Each number is 128 + 24 x the weight over its row's rms, rounded and kept within 0 to 255. Layers, rows and columns count from 0. The size above them is the row's rms in percent of the matrix's.

# layer 4 attention output (transposed), 256x256, rms 0.224, rows 43-49,171-177, columns 192-255
size [ 90  91  99  91  91  95  96 103 107 101 105 106 105 109]
[[ 94 119 134 149 165 106 148 132 111  94  88 127 127 161 134 136 163 126 126 145 160 102 112 120 149 129 141 114 103 152 153 192 113 162 131 143 137 144  96 127  73 149 130  88 128 160  92 106 168 130 121 132 138 128 122 163 156 158 133 157 127 135 100 128]
 [130 153 135  84 128 139 169 209 132 139 120 109 158 145 132 154 138  98 153 159 129 145 133 137 121 118 116 119 140  94 153 143 137 130 114 122 150  73 176 101 110 161 145 116 105  97 128 163 153 124 162 148  74 106  98 123 132 167 177 158 163 120  97 131]
 [132 142 127 133  88 136 132 145 140 115 131 101 133 115 159 125 134 148 115 135 143 101  74 130 122 125 144 125 128 123 160 154 143 183 107  90 158 114 119 129  90 152 138 153  80 116 152 128 105 142 125 141 108 126 103 126  75 129 131  57 131 139 112  88]
 [ 65 142  83 110 150 155 105 150  98 115 128 110 130 140 118 156  91  98 131 175 138 148 142 169 124 145 131 171 168 118 165  86 101 123 146 117 176 143 121 117 127  94 119  67 141 158 135 162 128  91 116  61 142 163 128 164 150 112 122 161 141 113 131 124]
 [120  81 160 158 139 160 127 140 146 149 159 112 128 131 145 137 147 131 154  95 106 106 170 117 117  95 108 132  83 131 136 135 137 163  78 101 124 168 119 120  98 119 105 142 154 141 107 118 150 153  98 147 142 111 111 119  80 140 117 147 159 135 165 138]
 [ 94 149 147 150 147  97 158 135 151 110 142 111 147  98  99 126 123 112 147  99 124  94 101 127 133 158 169 170 101 127 133 138  79 162 173 119 136 132 118 124 127  71  95 141 129  70 146  92 121 105 140 100 121 110 130 100 119 132 134 110 135 133 107 137]
 [ 86 133 110 133 168 132 148 139 142 136 121 138  93 115 101 111 108 107  64 108  82 139 109 103 153 129 167 139 141 108 157 144 126 166 138 144 119 104 128 148 135 186 119 130 104  96 120 148 146 116 123 151  69 171 119 125 127 132 105 138 118 101 152  96]
 [136  92 110  88 125 150 137 144 113 149 143 112  89 135 127 118 133 148  98 120 137 137 104  62 134 139 104 163 151 110 130 134 159 121 118 104 116 139 161 128 125 155 131 152 126  93 133 150 131  94 125  99 140 163 129 123 153 133 128 150 169 127 141 131]
 [158 122 107 137 134 129 136 100 130 119 130 151 120 133 137  82 152 157 136 123  98 142 147 101 125 147 127 122 128 162 118 116 132 119 129 109 115 171  84 147 163 111 132 121 160 112 131 135 136 137  83 127 123 134  99 129 125 133 107  99 152 135 129  97]
 [ 77 122 118 131 133 107 101 127 108 137 157 106 135 121 104  92 114 115 119  89 101 115 196 155 109 118 107 132 140 110 101 124 104 122 135 125 120 121 140  79 130 100 137  93 119 168 143 140 142 118 156 113 132 107 138 161 154 123 123 153 117 142 130 136]
 [189 111 152 127 143 140 144  85 135 169 157 112 114  95 129  89 167 114 100  91 114 146 137 151 167 153 126 113 129 118  78 133 174 138 108 116 120 134 120 144 105 175 150 175 171 116 127 125 144 162 104 192 161 125 128 127 121 150 128 113 151 129 149 135]
 [113 175 125  80 122 145  98 118 134 140 117 136  97 100 111 102 125 105 140 166 151 149  79 138 165 141 153 151 183 128 131 137 117 111 169 124 146  83 154 130 142 171 127 134 116 125 135 157 112 130 129  97 132 141 158 158 164  94 143  90 125 129 124 123]
 [109 137 147 145  97 132 117  77 110 149 126 161 145 151 155 130 154  96  72 138 129 109 127 134 134  89  79 129 115 113 144 100 143  71 112 156 136  95  75  98 135 176 130 161 147 162 111 160 156 103 131 138 113 123 118 150 118 118 105 132 117 109 138 114]
 [ 99 134 125 130 110  88 108 139 109 179 125 142 126 133 151 145 151 157 132 161 148 142 181 141  82 140 136  72 150 113 110 141  96 117  95 118 115 141 131 113 161 115 113 118 119 135  99 185 144 107 157 125 124 136  95 109  84 119 166 159 136 129 122 146]]
# layer 4 attention value, 128x256, rms 0.154, rows 44-50, columns 192-255
size [ 94 100  98 103 101 106  99]
[[119 109 153 175 125  74 145 165  94 114 135 172 166 120 102 128 181 145 145 157 147 162 119 126 116 138 127 155 148 124 164 106  92 139 138 137 124 154 123 120  65 139  96 162 144 127 130 132 121 118 135 125 146 147 120 136 172 138  99 101 146 127 133 135]
 [102 141 110 135 136 153 159  90 111 102 117 100 121 153 131 123 137 121 130 109 111 108 138  97 124 116 117 142 121 131  62 136 150 123 150 133 166 112  93  91 146 137 127 140 168 149  90  95 140 125 117 159 129 141 140 143 111 135 120 121 104 109 131 160]
 [142 113 168 127 102  88  64 130 125 130 127 107  95 122  97 113 107 127 158 130 157 138 170 153 175 128 109 173 128 134 155 114 139 176  77 101 141 109 165 142  87 116 124 149 181  68 116 120 133 145 154  98 151 114 140  79 141 178 108 151 151 136 136 114]
 [115 126 121 142 131 114  90 123 134 122 125 182 156 119 108 136 147 118 112 163 143 152 118 111 115 133 117 145 146 148 138 136 112 123 187 141  79 116 132 134 113 150 158 114 140 133 127 103 103  73 111  95 127 130 127 153 125 124 112 163 122 116 106 167]
 [135 112 114 152 167 123  81 102 145 119 108 121 161 112 159 113 112 117 130 119 166 169 133 143 123  65 146  95  85 100 159 129 148 112 113 139 158 134 130 144 135 131 149 115 135 143 108 118  92 140  83 120  97 137 141 144 152 105 175 109 127 141 150  79]
 [128 135 126 199 175 131 144 143 134 117 121 124 164 127 155 167 165 167 128 140 169 119  92 148 165  99 105 102 115 134  46 136 153 123 109  95 132 125 117 118 164 130 123 147 127  92 140 123 129 172 122 143 117 126 123 158 112 142 160 115 145 177 100 153]
 [120 135 130 145 126 146  98 152 110 118 153 117 133  85 196 121 123 147 103 144 124 130 166 125 123 156 118 131 123  97 114 110 163 145 150 122 136 148 104 155 131 142 127 113 158 173 122 149 144 123 113 128 138 121 159 123 156 131 107 158 102 111 121 127]]